config.toml
n_layer = 12
d_model = 256
n_head = 4
n_kv_head = 2
head_dim = 64
d_mlp = 704
vocab_size = 32000
activation = "swiglu"
norm = "rmsnorm"
norm_place = "pre"
norm_eps = 1e-05
positions = "rope"
rope_base = 500000.0
rope_fraction = 1.0
qk_norm = false
attn_scale = 0.125
bias = "none"
tie_embeddings = false
parallel_block = false
init = "trunc"
init_std_qkv = 0.035
init_std_o = 0.0
init_std_up = 0.035
init_std_down = 0.0
optimizer = "adam_variant"
lr = 0.00137
beta1 = 0.9
weight_decay = 0.072
lr_head = 0.015
grad_clip = 1.0
warmup_steps = 382
schedule = "wsd"
decay_fraction = 0.664
decay_shape = "linear"
final_lr_fraction = 0.0
batch_tokens = 131072
seq_len = 256
doc_mask = true
train_tokens = 1120000000
steps = 8545
dataset = "wikipedia_en"
Each number is 500 + 50 x the weight over the matrix's rms, rounded and kept within 0 to 999. Layers, rows and columns count from 0. Numbers have three digits each.

# down: layer 4 MLP down (transposed), 704x256, rms 0.0717, rows 116-133, columns 0-255
# gate: layer 4 MLP gate, 704x256, rms 0.0791, rows 117-134, columns 0-255
# up: layer 4 MLP up, 704x256, rms 0.0766, rows 117-134, columns 0-255
down116:510574470471465491448505488494482433426499518454494516354482548469502519543454434490493547490548438528496435497473534536543543500529530548437568436553524515443448572546594542480457512582499568559500406479582494587511537505517413512532541497547414467493650412455551540464464485421521444437489460498439513419465465530448406529471480490468570456585465443484448495493486559480457509411440638454434487519482483526519560494498486478531439471444489503521479585509537455543474447479506408561424522522509473525539535423482470464505551429470524478453523549513502523586537480452574464489547449535618524455497515487386434328454554580538509521488405533474529552476475479523525482528517514408495346472447469497521513570472512450450464397512569546509490464456522534498437418449432504
gate117:417457486486487579495586516486475532486525584489551463464551536389501505508393553453496473514512597536509517506523502545491493567431544455465533458547557395498563474516425536571505492528460454469401544505362534468488487499500471577417492546492494543510471504499507486551562606449456520523519507487501482477459442604498573559599484441529510501492473420482574508449511479467509494494525534387466417459533439514525520482563519512546519455466429464503548560549500461451353605492487478514492517478490519575505543458510521495461508500474554559561531522557476446529528525469519441443500460486458409506472586492463499457457517544542531541444514565515556439582482460475467470575568499523498423519489443422500557487518496495532439557561454493416492590558483509556440531411502515
up117:467493527504495478537444452486446494477520486540529571554533497400438460588511450519533493575559529452407532510494378563493583448589543419504568562457479421454556541516546462534444510482551518494551557520607446589514536464480448487532497475483473523578483441457510555535461464467358550482425546517547487528489380478489510507468563549547484538494515482556535548464501538548455438592509517468536585527408452542502671533523511465454575513446508539497609464469470528552528482479443476460531458449513472493535539512560480407564396590492514499561484449538483525410545496553493514481466480483457621515477516487484415449430485624572406530486524349511506418483488528470517604611503503429457600551507493452476504455400460542486524560430459429386480498505530534498456532467461470
down117:502537506559578381465489528492463477532500531465465436624505448592486495532591479551559526489506420476504468434476505436578476410537596499445592514471490454510446484553464561438485484576489565584606531454588475455478562426498398445535530438502515525498514479531497498541470500569542517541551466506452461552563465464563513527388550563458495524575558606497475596513513536508475470540481531584477488519424532474487545484413510498490517494512575508572564429452537536554524445561552510412417504563487478424512493567487481492635518548548447495577570473546602509366530473575473532451475504570468562514480399613500502497528479458501482460495532347476449460342472456539538510461493500596507550527424470518479436529406512439444542504463517530580508425513509430531480487571454440
gate118:536483547608527512524576527451447551561558534452495504502460562456451513532502490530499539509463517497555516535431460531553518541552520475547455407474589534459412488534506488450541436401480382552398512416438518547503450471474569419482550528530493471525492451515483513478452521439492527569519501469570469455535570453449629481439495580421474560518549426511498521581524413605476567549461542551554505483514560533454468424514493483595513684421457443426578487497575429498491506498486440454484483521505463505526569531414448517528510497569518485447478536442498417440497467503458514456562471450525488508393548471440519531524424474498543541480520416516431637458555467520499552509589372518420445487487436480567574529506567516520580576440538455548526522475481408496555576547441513
up118:480426552477475507529436521524470447458512435491525532524430506372478505449486520450519493457492542526561474588492483491474465443525498476459425572535478545493464597406544442503424577480596478419562502447404476503535501616420514456511443461507494527501543483535536522558555517541512491457498516562457455548519560502515498510493505465416503467492505491545544508503530391497542544474519498427484505407470415453516535421461515444446489458407443516495560530476526512468450422470433510557493546505582584477422501521521530408533520538559473414448542416453544373468456552539572465485530479552512618504523573562510579478513464452443521534399486549482504412540539464597541502532568550489482484517500453470528551552509507480432519497483505591473465506433532489437472450487471546
down118:485570487520515508508570492520505492541532438537429530474510489484523455578487555603540581481422443488539513410447470430505502471515537515535545471526431530490542458568567527513517406504467540474558579543489460457473497451491528555501482532419504482509388479569513521496559497413556523407541538555505472525503479543395556551557440501528473483466420464551413516502577559551574450541438489541543474462472537581460421512503479543610587585541539497483559485441566433539403524487468509426531523501512478532538424460516497529578485519502473479485422503546432516498478547545479533416542443467510504445522567498500512439460533556556499537473498382460470481486509550472481612473528421493505532539537480545526517454553568498583484516433588545460478521498519544429508568493417584
gate119:493504512436479584557518504529519532529540448605470489498536559438481523505459475583525553478517527455543409497530460505504385468497403549525500487599514429559497523576549473469413405514502457480486543512469515482515544500458523484530465521543440425433493478547488495442533544473458520510460504611453535536495455515525506418542541562506476544463510495473471509484456521423541473502569463552580534475481523573463459484507547505436563516539530569471516538495507528418550552522530449446462494493449532515515567578634464549443544552512473490488508417440402451480481610494472526381535345553470426437503473524409447382459590491503447428447571549448501480508512446512486479499450442521541438503518569566538478478488466446540418490439513525482581528483590528482377479565507504
up119:394414510512465552494527581481470482554469543524497468494459584369529514573472433453468458440495549530458469525507487511466504500455459477459515554610550491484447623445559520551470480456467419522453525505499492535475460493448515521525501490474511490565473505479470500448469491511471533569517496432446517492526463542576529437503429588432513473504527406532487531404482447475495572522485504535452553522542393609454563494528499569510672468506495478517482448432496580405436497434450553517497513535534545572484448491467437436490630541570545518527556399516482377485434413537514443490562463499496422494460479493500397475530446510477476542523553517450458461493473546456494446502440522586495492505523426475376527533619543509515534537568554541496488505538515454478459485533490487
down119:498381551516436476479562526500536472535489501476493494558476417486552503479550507452479523384535466573444375503461395474443495514526478495451550483475516424471537455526555501471509456554489506458468562486555554557486457527394541548517534544488523575503466517541503477487480482471513464506492480473534606444361471563557527476486411584504442480413621478517416459501505495495539462541479485559468409509421493479480484501544518503537523522434545449480526388471522504460438435562453530504545475488503459480453473455475542509500568499568416480663565495485492444542414498509542434437524444529369500482472486498541486489473510509501617470478582511461473552422447486509551458495383474519496552600447521544478472496531508593597390533487517347453548503426427511486473468590521579
gate120:443517540462576502545559504452488541510481446535527506503475593536538536473603521513500443541456514483473530517478457449508506456532479481471536437519495520547565506556565579545613531365504515509504520498604525425468498368614437437529503459475574447490487497451529499447516588497492488590523481538397604455532459513511510468465426547535494494505576478479524521506391585552536527477551609486489525535556503513547544521432520479415501594500549532549384533408481512466528494500519522495531532469461554655495464505509483483457497447464447461505441620498466499441474541393434536378497542484494507563532475507440511466516557534427581482440464497592451523590559566514476452547599524544503415529603511549439474562588545433561518449397512500531519575524511470528425580440596481
up120:437496480492516450446536595495467467526464523414475549539540370427514440534607466478518515593414498471481433497488426401482604577494475536481467492575432524491521536476527565413444438393532496560454487576487495428499480464582469521528438446550504474580481460475497469597518494516471501456513565606488459514406532444492556452525569527574522474506513470417450493377532505512471524407502501518513499505510472538529407589482439579405447477516540395568552503503519513421574350502477555519540459521469489453580463480579516444447505435547550552503514480502415505474480548581477517522490481429485570512537532562522553510459458508501454513453363564590548473501526424602448571566479375521535422484423480608475503455541452495526470578485413544480560554528493549512568518548506517
down120:591520473513500482555531532543497522492527498481484494577421525524551462532469462509435549474685508456472467428498479483440428486544504448465526542482493458553519512457507460525444563552489497470495539455526612450489624480507564640527568447423464529507412456504565597504567492424497542486485441497499430428570419506530495617497395564539489518510470397416476469476533466446497554643463505507536496546616461519485591520475558549575526552470414496572549555403463500467559485454447539516469522441460552449507537506523501553456484554493525538432500490540535521501491409498533599487415419497346507534388416540453466536457532434497492544571462486419504447538350521471555398542515512482437514573547483499493476569475559418505571420461576475490608486508580517606506560521450455
gate121:581558489516529417477425559545406605494488662471509534447476464486478564556446522544502574427459525473541513537492478489555525605440546442460510522477551554516473516457509489548473454496445487506427544518457481458532516466541447500511606460609545474490501582544464501585514480473546596532547514536542538530485516470542474533496604522541534578472503567442502486431422499589594567414471467444555545525484549550502436369488508537470556472521487413463498466465489517555471478513411495476497491568528486538540469516486518473518512483547546561495469552594486526477482479503485581523502480576555527582486419623597476497552474407527548563473474494603521490467488493545549496448522493418479452507553471457510503534552483548598505374422386514511421468493561504493534499487479580
up121:493554521539521469508542491509478522537507513572485542447485448442488578460557477414551461479578441517540533488490522472449458431578425518497449566522509514533563512452475494512564534434489530568575484513513498486506428560448444521569439535533511475410523469556504546492499533453493431511487495460540476570543544395573425436592491501508546490511426571444530420553481478531518598485476415453436528508493507406473545484477484462493549522451443451505524493405482533530533408522561491501587465448562427488507487625536556517421508496433405513533412499477444454451472447463408523441490528497460476504505481516506431542562563515612516553421484503533452519523492490520437545485593545448546497522481511442489574506557495485495475464558474492448456479497601435551548477524519505
down121:509444493436479609558568529530450548493515467486452475440488506487514438451492507621540458481473463479475531501462520467490381462497578531516549535518510506523500435524561582589502529487513541505475484436500510513566488456574557484454556455488512544421466535424435455462515470555569530509451529484426443402478413511410598531579467451461503514453605461474448564474523513452478500516452569541441596519547465541483578579513535477399481597488530493482457522492516411533558532563487505476407546505481488404489424475499546489575555500452533466595536473484483532491475546555577522513462475507484461493496596446493602506553514518530470508619529496517547531511491500431480498434613448564540573514481407525498488501560540496381470507528525506514554496525468487504548526462492540
gate122:399421390513496561534512517495498544498529521519538506507595573480530517462494534468544446493469602514572509507455438414475492539402507509455543508491494463382534529491458523493473476494514401571470494493480479471447509566537514537508358642440487565509555503539526519415442501600511440401480456473595441474548428581449510535536458476558454535445507585444575479473606465568531546440564519481553426597464563513461438456582577542489457522510537521528400553483501593498517478438535436521499517525483579481506422571401487578430630469437514597499520547530532454433529519532500454512523611578491447621502456506476532442578495495448534513461505485391604557534462611432523557475461397481607524537478541371423500441536550418519471514489498477499545378451407455566475482426536478
up122:561343512500473448510551562517522480501506506497599548509549561390522536497467407562390517524469459520482507453426520434506552474557510556517523447480475460577414524521573471451490524501494418421533444526494543448494489561513551477471542514432483551499500556508534527546601499455577488499471598452483548494436489515520365526424497495461428542552574474546455455521490554550541420555483516499490486531387558483447506540475527569482512485534513583478523475607576435492523555494473679560496421558461576517504494541493474550464517450541557471549566437487467550495512446516532500535446421484505449440467481549442538501487518545480478495502540419496483570518479564505397419542492489506376469526504533508543499581580626411425543400567527409421501507617542672500537540521483517
down122:550424434546630446514597490559449558420394533434469487579511489528612571505550581518588458465497535487560540440450479541429472469495551488550457507546483475416490451537459531484550489482529533518549535489586543441557513535537503498567486509474445535596424495558483466443494589548488527544581495492499528532498478498476469474522437484548473480547612520443487540515537509422559589474457486488516439434445511504526480471585573461592579469574470671554505600418376618466456521440497484533531566499559560425488541587481478541514487537461548562524462481496422496612602454540520496535567524473485528574516518490501541500504525439475483545510473529415446484525496533650411560464605527458553479361505411367469485531521479439551509521558450477545583476434489468519501533533522467
gate123:451496475492606494505464474503494514583446471505487548573508497392464467506444466536579445399463524542516461423482527480484414549525411551511480460412411487520542423488456517428524479416501486516483507442483491592515486508488591450394483515378564520484525438531509490491568500534469554495512457534447474525545564470592543419464585514529482519544528499459495425543450483538431444491576466564500546495532490536518557555469462536550483505479473444580575542494505476472338450518479446585396547438520491458489464460454460512563582416490488577502532463434554510447461492566482576486465545437577467573490524508484530560464503557512494495464545500532577553482555529430435483506454508622457508590518473530449443470415508519424423471535456462462475491456490503492621508520445433
up123:466380502520430548545469536471446558468408525505527539442527497540492439527477482572526560441540473503428507538466458537525497471518438499525473530448520525588462508485372631486495551459491479496534546511437495486569450481463386448519524492503537494420466478460496569458536517589488557526567495495519496476535460486456485547464494515558513515528621501496457475510512521466517531466502526576443523489472459443456570526513473428643429460448508386603538587553523545490483449484507511423541493574491462510464486432566492529451555552400478488498539553526445610517499402379477449458475533390464512483524532529573513491501497527526616562508518518538531442435557510453459502528506453493522499544602552446490499534524438424515541572481430504538481552477442541484521451587512497
down123:614541430411490470528577667495477581488480480529455402466485423568458472537500544496427420612510481577474467512500459468471547492485518446447381491497496557532438524485560472545465509496480495492452494513506533416497443543448476381589449514481563525565486563517505526470467503455486422471502475360529539514361432501434453562542447560488381482511455530633511544484504515455439549476420524450489444453531454464557530464556553482493599534563491465539482544490505583518582605482513502474505536553515499441527429493439521540597522500447488464533444447459485482486451492426505509490553477571432536517402535555544481444476603429412484520481508552551491527511408445583445450457460479464547481428480565489459559528453582488556484420492457441480558466463501513515505521402511475
gate124:502552506532501491541570566513508513502498543526448527534484489495483530543470558499553502512472501512572530508441490500499435474535501473467531516531510516445488530515387436527517469552553456555490475483502514562398556513562509434455430445518509535497507547545543549484507517576436494511372422446520459579498512436460475364468501421426482579503592543458510587512479542527483470560513446595550554514570508526486433507522520520492428462496556616495566490499444539502516490439567510580506480518507504561511537484537507536481452502417451524545546465529471575515515551473440450518578463453479495509552517464539476520460450417482473504543509420524540476502418504518395588556448511510451491515474491420593451426451478560475510488496448453460497545555485469494530496451503424
up124:468521439419571531559552390495550537407497526553476480561508455557547506504544454426507537458566450541467511511539519483492568538489509499587513512427394530503444474538532547458486459480494452510546513507588532461503325460435420438517520565488415495504446465546509439572508513488530558403623498565472494495439535433483555443499492447491544446428458539496484376427538523505455434476510578489485561450465448485506562539559482384487622499428457481464483490476552534453479487490464543561534479540471651473549545501551489502540476508562479452536565538533461451576500452497499562593423500568450527557517517466517525461449516525519415523531542508534494552443542484551524510548505514426580490463491477495444465494535491428570484528501484581548533498525480500505513487500443536
down124:481479536474530470457461470505460511536510461440580503475528489458530515527445500571457487436448579459517422525521494470436513470501512573487513505522485438463438451418581487501520454456500508469489509487466440454683574471526574454532588415498512444461528467460471401521533446451542514541608610505495503482439496632516582666562516526507478501580464508491545492482493469497525493515499534498459456529439462507517542500476543484472535481548433384540487590489534506543531446561472461433488579439428478533510408501496501476478542564606529566395488495485626504457502495544528579472517404502526535469510442467482520485481549471458544507472484548541470511674616532472492430476446497473499575511522428534476565503580533525422473495415541526506520512497530451482427506538477592
gate125:488513513575511423419521561507500380484495491511468512514517539480491556449456462616437403553407433518518489522516470440512478454450497551449448493535575442508548511569542476460534405443544520432495447537536478595477482448550484573451493460448494510537495470511495515454499596421466520503545475501463644515568482447509628570452436566479532400587451487554516603455508486592485492495510503504462463520453565486462455482488486484434393497557521488489552526514572484603527573420494566532491528478469547438510449535543538361495601538504517505449510446407470550392529568589534458449513442458579458417441485440467513514482462465470540489436452548509572501601514510525515447449529491474546422574473487530416499480482517481414576534511499587538450548557431501488471504561445492
up125:537417479495441512387533538503545575500537434398555458506423549494433471447427548484548415449517494517401469440541517520602555593491518573462484624454493513517515420495550458488500508491541501528464471472460518426562466583478495441470485429569478496543457451535498477429410417520525360432611559595541504455500566557525465518459475512511433536508646486375515424628510456509473557448418577611513482504432534492463457543495446380527481511444453478504440549486507458462476463476448546422507543531519511594460512472425490513534435446498591506475453537476607465497474477422544395535551483436525509523472512541401492599533495480469481494524391440472438560517512496510505456482579538548400595543501442524495428433454498509469477418509405490453459464547485604505532441496557497
down125:470416543544445479449516566463489508552548529427578489301503591467447449453535507351461468484558462542515371528514462505584440503461472568468458520504548527445574425535536535513497539538605501535492427476517431366451580525547564437486506411519455542509551516512420536514489428519466450490535490507507439514432542588463498555510481514466430491553601485472506424629496522573451524537505571557436497520450529523429416459429471412371494459529410576488475545558502529471486512439529504430438442532417464488465454522520529532514550590565492532485440488496469505500465574457449418476557540437561551473419503526455584543666482430472523495536431521508511484418555467444505457466514496458534460439451535448459570458581471482442533446514535556492410450548484536549554480526464479
gate126:507414556497485462476477434571497465566507427575538493508454446516486548511493594427358457588479547472493507413492413558600549446503556500523487501533480524431504501490520408533557511440533570530500508435509533515493497538473471548467443527530444466522467484393455566524542501474456514540520500527502460451524479534471490467486443442511524425467436510416467433513478513556460488567516488511509431565564408552482487584564490577463445517491472364506516461467491466449472519555475523535444509453504563534407450511473448534546463446520591391422521457459496474547540480580480435502439490604491420478561558574490445481530486513501496579493594484457466616569535416559496416564367525464486560451461547510470392510429404530457418483389485541525559461508493563504478468501479446
up126:580376513488465521487516408502499489472507538565555460456510489456538545467389487591525460496441487484448435451534518501494512517573513458543488529486480474456515479477495451502487548502500534474543467456528480511530516537441477434477552539551524387493570431498488518484464546483515485498464578477565497513493471450463533436507516543580447383537533484575485486563545458614406448495473436525447485454423523475473511545414570522497541459429424496546466546457501485625443481595507436415605540580426489543519523451562638488498435505460456443496520510497445485520463512528592538508548475582478531543438524550485502546434491507490569537467511515444485444484443457553534507507475480537470460429471534595482514459481425517534471489490550502529522522472564477498589507472456551
down126:494487397494453514492518534509483509473374506521529559401358508544494529483539461497469465505529547463496533555466524556473535509559533528522502510500423437532514560526505502571524511559532548501532491546557441543479482503553444519533422516537586464537461496515543430460527572571477501531552499468442510529524511518454503472535543499628486497545603545442507468523478511524392470467470503552531523504533543531453442536484520461476528538514515575558464484508511477490480512511542437546575509509530515564540501486528593441550517511586507461479408504531552559502551527421491553562575502496306520562521563518541507420550538586481544409567505460450514491351527502516469481511595468512600563470518518496462488552544558502593546506491549527541462573488525439528438469488466538
gate127:480495413522516490450499533425387435572504541637536569457512507496501536488419516461534456500537470465540523546579522513407553531483534463435555497419484478383474413433524459484564495506357553451511480470512510472555454477465474455527474458436443545555400454449471567446524470461530484495529519560502432466479492542500562555516528426446434432506500384447554509610454538451509505580562467428484483513422415644513511492455470568520550538469495503447479567544561415617488530533594562537510497482456468429390444559498420571527535428528519510476474526483529476541413538454548527454514445525549477428427486422492485473497466545494545518518537533489424513492585533522430576546514543584513506519554516480478505484574487466541534436574496411461532507365463546528541561452484542
up127:480512519629500504542488423527555614534542430443597470493530605418563543464609419464505502429462460517486536589559478448581598511416417495505574581560484539594507510481569505508489572502576461493586453408488542466537471377463446499434446507379529483512553487570525504487443507448508603470557572525552436539482471550491516486518445478535426466492476559452488514476525520539505510375506441533433493512466562427398528488472557454484512592440510454534479464524376468503535559524468513510517420530499562544511418539566564371525518429465502638504538468474460558487580478522456598519469527477456465493468593524594519490532468500511483428500485481458445512515480538531502525553503467469471483524465587466464591447515498534415485463553527560586459430473578536475540410496456516
down127:480413481503583565503499524467487438475482481505486418442493531517539473467449558446571483514522523500484513454437576471425464494512560348541575455508415461593462476519485454526541418543488540456419528500518475532544573607482495442500524410520414531506556538420547473509570500507603479559420414444434485457416515462514546590459589456475410477543495500661498526554548458560498502577540544597528447516477430534551476516477592533498477385502435561462407546553385459565451445512507532477555554398553523532485504480456449577473439501516503457685560525488413408483406473575465518449515456491585504442498497393495560501486520458554481519500450442522457507583511458542592442486488534542448534485535511410563487532518540485501496484462491416495512531434435543453515521476480399
gate128:507472430439541451486560496611492455520505461544516483474498435452468527493488469470476447447513582481541474505523553439519505487463440427525437459554451552480462550450647556519436397426472542482520402466410500484557519474470527553471578465483554602575524552507468527562540483507532443612525539566444547487521527454481350541470480513633509470467453506432467414561504515434605498547380378558531465471435535379430405509532568459475444563493585476561476430511458499568514616420472521488529513563520427559525556555554444523499444465580519476472486507529509497491562522446593605526516545557484571461408558415501490528494487423477528503504522488531489469504556498559441414499514478511491510492516486398466407536576474500487469545467454433518518468516479494539565473519540526
up128:472508567482437537554504474469533488516536545451477476498553516532420522482523442517506468464474505484539567517448478605522514467496436478543514421529471467634527560540486407521494604503508547525492556564373615482480500533476474462546464509564458399402530495481424524496454491533471477447480453477499415468545480481585509514564469525432458520526503520465454598496461561546510540598565495490492483435531470491522490516512485555481444478445452485476453529484498406427523517484497581597450453420540487501585552502470440532543458481434556416508554531493542545588507517525517623449470519467445493449542523593482491478509444483478441549467371397453642501515463444548434447546548486513578519507586522517474492538516579455518515489427515549521395500499482600505404549534523457
down128:469560420440628422541470446531398493506542527463521452391504458530475544434523481517447490516530513547428451532466478539407570507523557438482453587476493479514525485541619498486419518489461490495499489462498440458548396471471494453397510558488424596554439482478557512565448515493540531411442427544535564532502446448496443570494470535515532511399484509496526469655505457509565480446510439465516531439464477446492504446478492539500526495517524437509513569482524494450569497527450412503457532569482429474387527558456484557556505448537473537475590519489570530541483533592531462564474507444534605470418521520575568586533515437524508503487493473531491461534559480568471397451495422531486506478461498572375426480490541435514552538482520481524521493497513572521441496488495519
gate129:421523542515541484524509535401502413552532524515598454508513538561508480547488525528556460542586480464515477437424516502488450592440478566614463526495415483479503458422531475444508470619510438513451460555419487542461549610506558536525424545490541458470488417582495494466496530502470583497562441555541453498424519496376507483577530431504480457484532544616558559453530499471456425504561497510526526593538540443482443484594615578636527467432593564401518539586513485520553543480505464528441559541564584462457488462485496538457546561465633558532608446493514437503497556521488435530489494515453510577546439430469523586574527525504490563430503497494460593493505478446415495487478467487547483552566476528470463533488461475492465546417436562437508485484394478477461478492463450
up129:543405484550461544499546434438536550551502575427565464492490506445516471462576489404535500509506542415481529481597441613464408482548551475419550586471492456529471528464387524440528555527568527467509460522609456512601470503532431563519557455467528547453465477461526532504509518570463495517436544526479473566521455531543414504540495511483497532469457446514527507456549413405494535486526528426522463421452486498540558505441519372567530602433515594483445522503480449489381453532528569493474496456429389558484497513515486491470443446371441503515504443568525581473480538497585441565528560547552548495435506617529480562543488487503499534466507429513462526512542543455510423515493636487476530404465470524540514544429431472546503511547459458515535564365542520455522561530484456
down129:522421467453431472504541486432460419509485546485497457525465518435435477503460476493530525458439432519442473478486476552436525460515513443439550454471515469577450476464534502574447460409489565509512581417534604480499526478540480510454564551521481575536450560474528530476451552498527416444432543584456508480642541505575497454449485629561573585539498435416505532507418466426447525509468507514505435478500566477577496496392451427431476523514459433497523379417542465499525456487539468506570482481420430499496495583491437478591491490571458486470442496451531500538574459549498480383456576453467393509442437560477474534377487467499497482572478411474496470598528462543581489509486530522502491484545519490564491532483462494483503521491558585503482468516515496476531563428434465
gate130:437471498508576513552546530447464481545514510525547576534454514456472413559569501479535507509490501424510479469473568544474511532507586586440547476476521498449449469505607525366544517503559459521490464534604499496535466479553552520466542376505587419531448407474485515587424437466424502566507478453455489555533505509552407508453571472477469550469491517549469563434454404448488498488505487510521479411463517477459548477562526483483526467465496502503485521465588476583496482481580398469475505611537487440486415454534493488471500435563545531533450513497520464499447529569527526515553413432465455520417479540554480459488480558516565479498514449501394490502474559555463413476462551483507592498506438508459499524489487546474536526604469529494554501544422386482475459510424561
up130:554506517560502461571544421486488599467430486514457556473480522566505522471547462541546507459496503539472569493529518427488512479481546450439547448483462483549448513487442523542492467601520502466534494460516470480536452473444428458448601498468510495497503504465533471488317453523454543431569521563545484491469386471406520491520620490540430549433441507502385489515547564462407430496458586437506566520480440521509523495487471430533582606462481499549585446506545510423419506480445502513509479474462516491436575586532467535568550437531488444594565486433512541455430502586476434442479488590413452480546484497565517442502430570567565423532461485556513440424490413444475494465388572476533458425491545568420538569449504501467534444566568551502497525496474443419445520594443509
down130:459555454518436540464446450585532522475468449506475508583496442507571578471443415478436491489468492549543522496562547637437540510469437451535472548608546507619533499500505483595522475490529501429487621505443541439557525502477442407523512572469498499536460569488431446444518522483577451536470529492453525448534448460526481419490510517485520464453486455478529485441475476521538515527503390491458523527512495515515392459461448517494514560442522584410559588530449447474526491535435528554496487489495554480483460514408464419432531575455498419317503516549439520472590443414471449507480424551519588557431577565508499473499508514395486453447528584428646449685511588523519570518582520522466481592493489379527479501553546442567507525498453453455506501452533493486490483509577523
gate131:467475503451516554581499507563516570552493538477581487508541543475374477520525522500544469526420460456560500509416432600484462514525432436429517494453479470591518560403511555501478551440503473564515532549445530427450488562463505543569484477455507586545507459502470467513493483562487444464503510512506481513551550579474474517494465603482512567525498547535508501531424346490554556450449472450487539546421525413457521523511432464426508510458531502537530562532551535528419553512502466539551501590581492491408516595477507508507530524542527452500506441512506539589562500448446501511524488537444525541515483550584430477561506485562537531506495481500466441448548497450522500493495557470495572510447455519511541554454426412538523536518431578505446478497456413480467495491484565
up131:413520492560521490494409561495548479494619431450475484440551419516530553506483472442484504439463483500493482599491482492501519431542465541499537495473518427480460452557589500491475607327493510530530464489549507471553441459550501460589456408438573528545447433478559503459571522513533603523552479491473510506483474511515544492530445467597510490511512482494473498486504490519534504439526464625568514519448435526503435490454463582587500458477552507463588508452523576547452386475472465479424549507444591555439508558490503501525460511502523494537487485500502472398529527504522464527481444627503560533478550552599495505569467581525497474509480526476466548485523536485485468516538544442496482471517513523481486581476402606511481457465456515511531458557468503516510501476530503
down131:486442497484526518466598441418389562470451469478492525487585503541498536441463551500526490544399536443543492499462475489556476507502512493455527493509445517492584462537414522500508448605544444451457498555416514538491552556443493453391478547573464463469500550533539446456502453577476492496488561493496448390554582521476498533490578515491409443527454479473535526571462509464497433530490444523434427543501534467477533491526461480432447467537456482527465352527474497366494530492498508582510497490498452411488498462540461549433512525513425526520483512439527509544529448475427508558535493394528467427478502491470524494428484512442497528450490530420545456414435426538434491524530456557498457542464452494594572435523562442457489542482533517545475547471523466465464513521475501
gate132:502493584555550511446538609442548464504455539545448578490573511520469529437515444527466485467455490492488416555486530420474430490469497464545447439527496494428534466450554462486537506493473495439454470477521485391525482427421540505490434476521520507592477495456444509465504537477532523570513488592476508554544505590474524523468451533502528551578602484425409531492589534540406462498495495485493524444544442445583468521584439438519525516519522449461461508478417435501506463448454450480408445565534523514474471508579461419517509612488424470450509483500511448450556494633522390421460398481455512417499466466458518534576355508441545575575539581501547502523441525408497501494435471519550474516504568536473399438466476539486464502597514466524492517522456506579469570577551469
up132:440548502477441513481453485473476498471521569616496412497534529495586540485461567450533472553501567541573450418559434532514452427524570493515554523506534448622489495511456579436567597441517567526500541522611520455419522405552491597525503497506542461527513447570517500622478444554514535463467489470537568485476445470484536519483495448464448534521533515466535417454434517506460590497488562410566513531375440505465528541506530439472427524493525494515419494561529546475459559560423516454562540531550528551480471476480503446497553493421562497543502529419506490551541504450536545534457463553549591450391535475586481415537519544541466452463604424482477455504628502660438510540544594473466506498516567459504585422538470490449578517538412526563409486561495445458514497432464539
down132:454524490465501634537429610534485549471493585425494475300448477562528523481522511569476490503479492513505474545434506522545450517546611479466508418447528467579491463496522560515485486482525531471517483484497455388423479512525505546518513451524576490528466502522519461510541496532444543518631502493569452521692575547526608492460394492429553487503560510545470456523540534509520507501447530546476477496471497471548509508542501421553574513556594536476459624405528510447534476519508485457480506558520531622484488572586452577502474481463498557481473540457653372447544481481426462428431483469521519455487459523482552536544520598376521394422510573489531500578452483565485481456396597482451542526497532499463499518538515474484504503482411526489504548461474573513585491496499458
gate133:562519509503515572561549529470499487533475511487393510409479407544529514579413457566417497536534552494542396486541373456429427453544524492589463483470479525512480461587511522565493465492470535535590465472553502504535597398519554556455575453513493530440533505410500551570523488427506585568445443454533485537480526539539495593464597472571523593421535521466603562455515458589407439431520523462531555516546393588496478513578527467507471540495466392449605343511496419471426440502487418533493419563480490566525472525518537515521484500518489445520531576513476529493526550546503555528414499539434479476468572517611403629482477432513503525446489556576457451416420510517540583490481513458493454436540424510477505498604537595527526566494569465537567540478440523468490567567456472
up133:468510533491463550556541537494534473428464572467458480455478521554496499451427567415448540499484530554538493472434436519523427486538502527467469440570426548504484466526511418489543503499447551498547530505603534505561524579544426450528463465445527515426482462466530521490523600487579511492497502501489481462493484468510503564433499549443411545507481438507546422476520490442500450516548476472516508547514570419471501456585417484539444418595524478580502517471479474498598547562519554472432454546482532514583516554531476531466467514552487546521503465423429497497506474489544421468485500570422517548465489505617486556465454452456536471515466556483450466426413560465526499543522467635558533472411459508500531507578555502465544505389499504497479522521520472452422546526426538
down133:516465546551547499471389520544511566545510492543557577516566525480524473498516531505501458530487496523492478559586565493551536555437510546520541561419529445465547480464478456444508475425529409567461491455395474472555481478495489505512489537506515474567516554494458471514476528531465504482482460546525487483520545526450458521577501453443427424515470585553489554458497505467467511512456497457516431479543404497507495580435558506535521467438460535512414556532511587526462446330507504464574545443463462471474539522475560497448476408460507576542509478490489436463443535484510469484567521494498560476523507530413486476493506473476508499536497465494535517408538504492410468427494506503485496463516531409477474462491534532529517428553500481465542540511469510522496535453537480
gate134:450418480433425487498519475487485539531497549544474443441576465649439513540462450437443450523460469538498471488505501447412442505446546503502411531490483529554497599448465449537491477558543535585513516447483441461456479470597511476441454503593619452581556582514536526480456495525544473533499467520525522431549558468390483602459480504466491497512490516501522455465474547537579538523491471603518479545497501467487447540487572549476545505524502469474505525485504360416511618476491558546486459435475480386405465541540516463478462480482519526515463581489471476567507420483490569476565483470509532477489567470466513571479505463496565370451527494505506425568522477563464449561414525551520458492531543519599530465513484518522530433511505491503497468482546467456476488475526471
up134:615582537430476518426490502509603496457532506426477631460489556500524515456487456460442491483533496552546519487463540548604528451482496415471578487506508559553568493483540646532625388400428531460471510485469504513540481570523418462518513516459410483560405435486458498548479478513533474516486555487480554519530460430580505476500411599538502480560615502466450550526541540478512512539565491495549490500535495512461467560423530520478535432527500552465396591488489542464432488456537395465509526543585519554488412528447472537528613475490446466407513521538575480486576439411513485567446533421522521566536448451486531460497434407576503590521422564522515573505584523506485511446483436523535463637409474504436436450453508394608479565501458448567497546462519487481550506517506490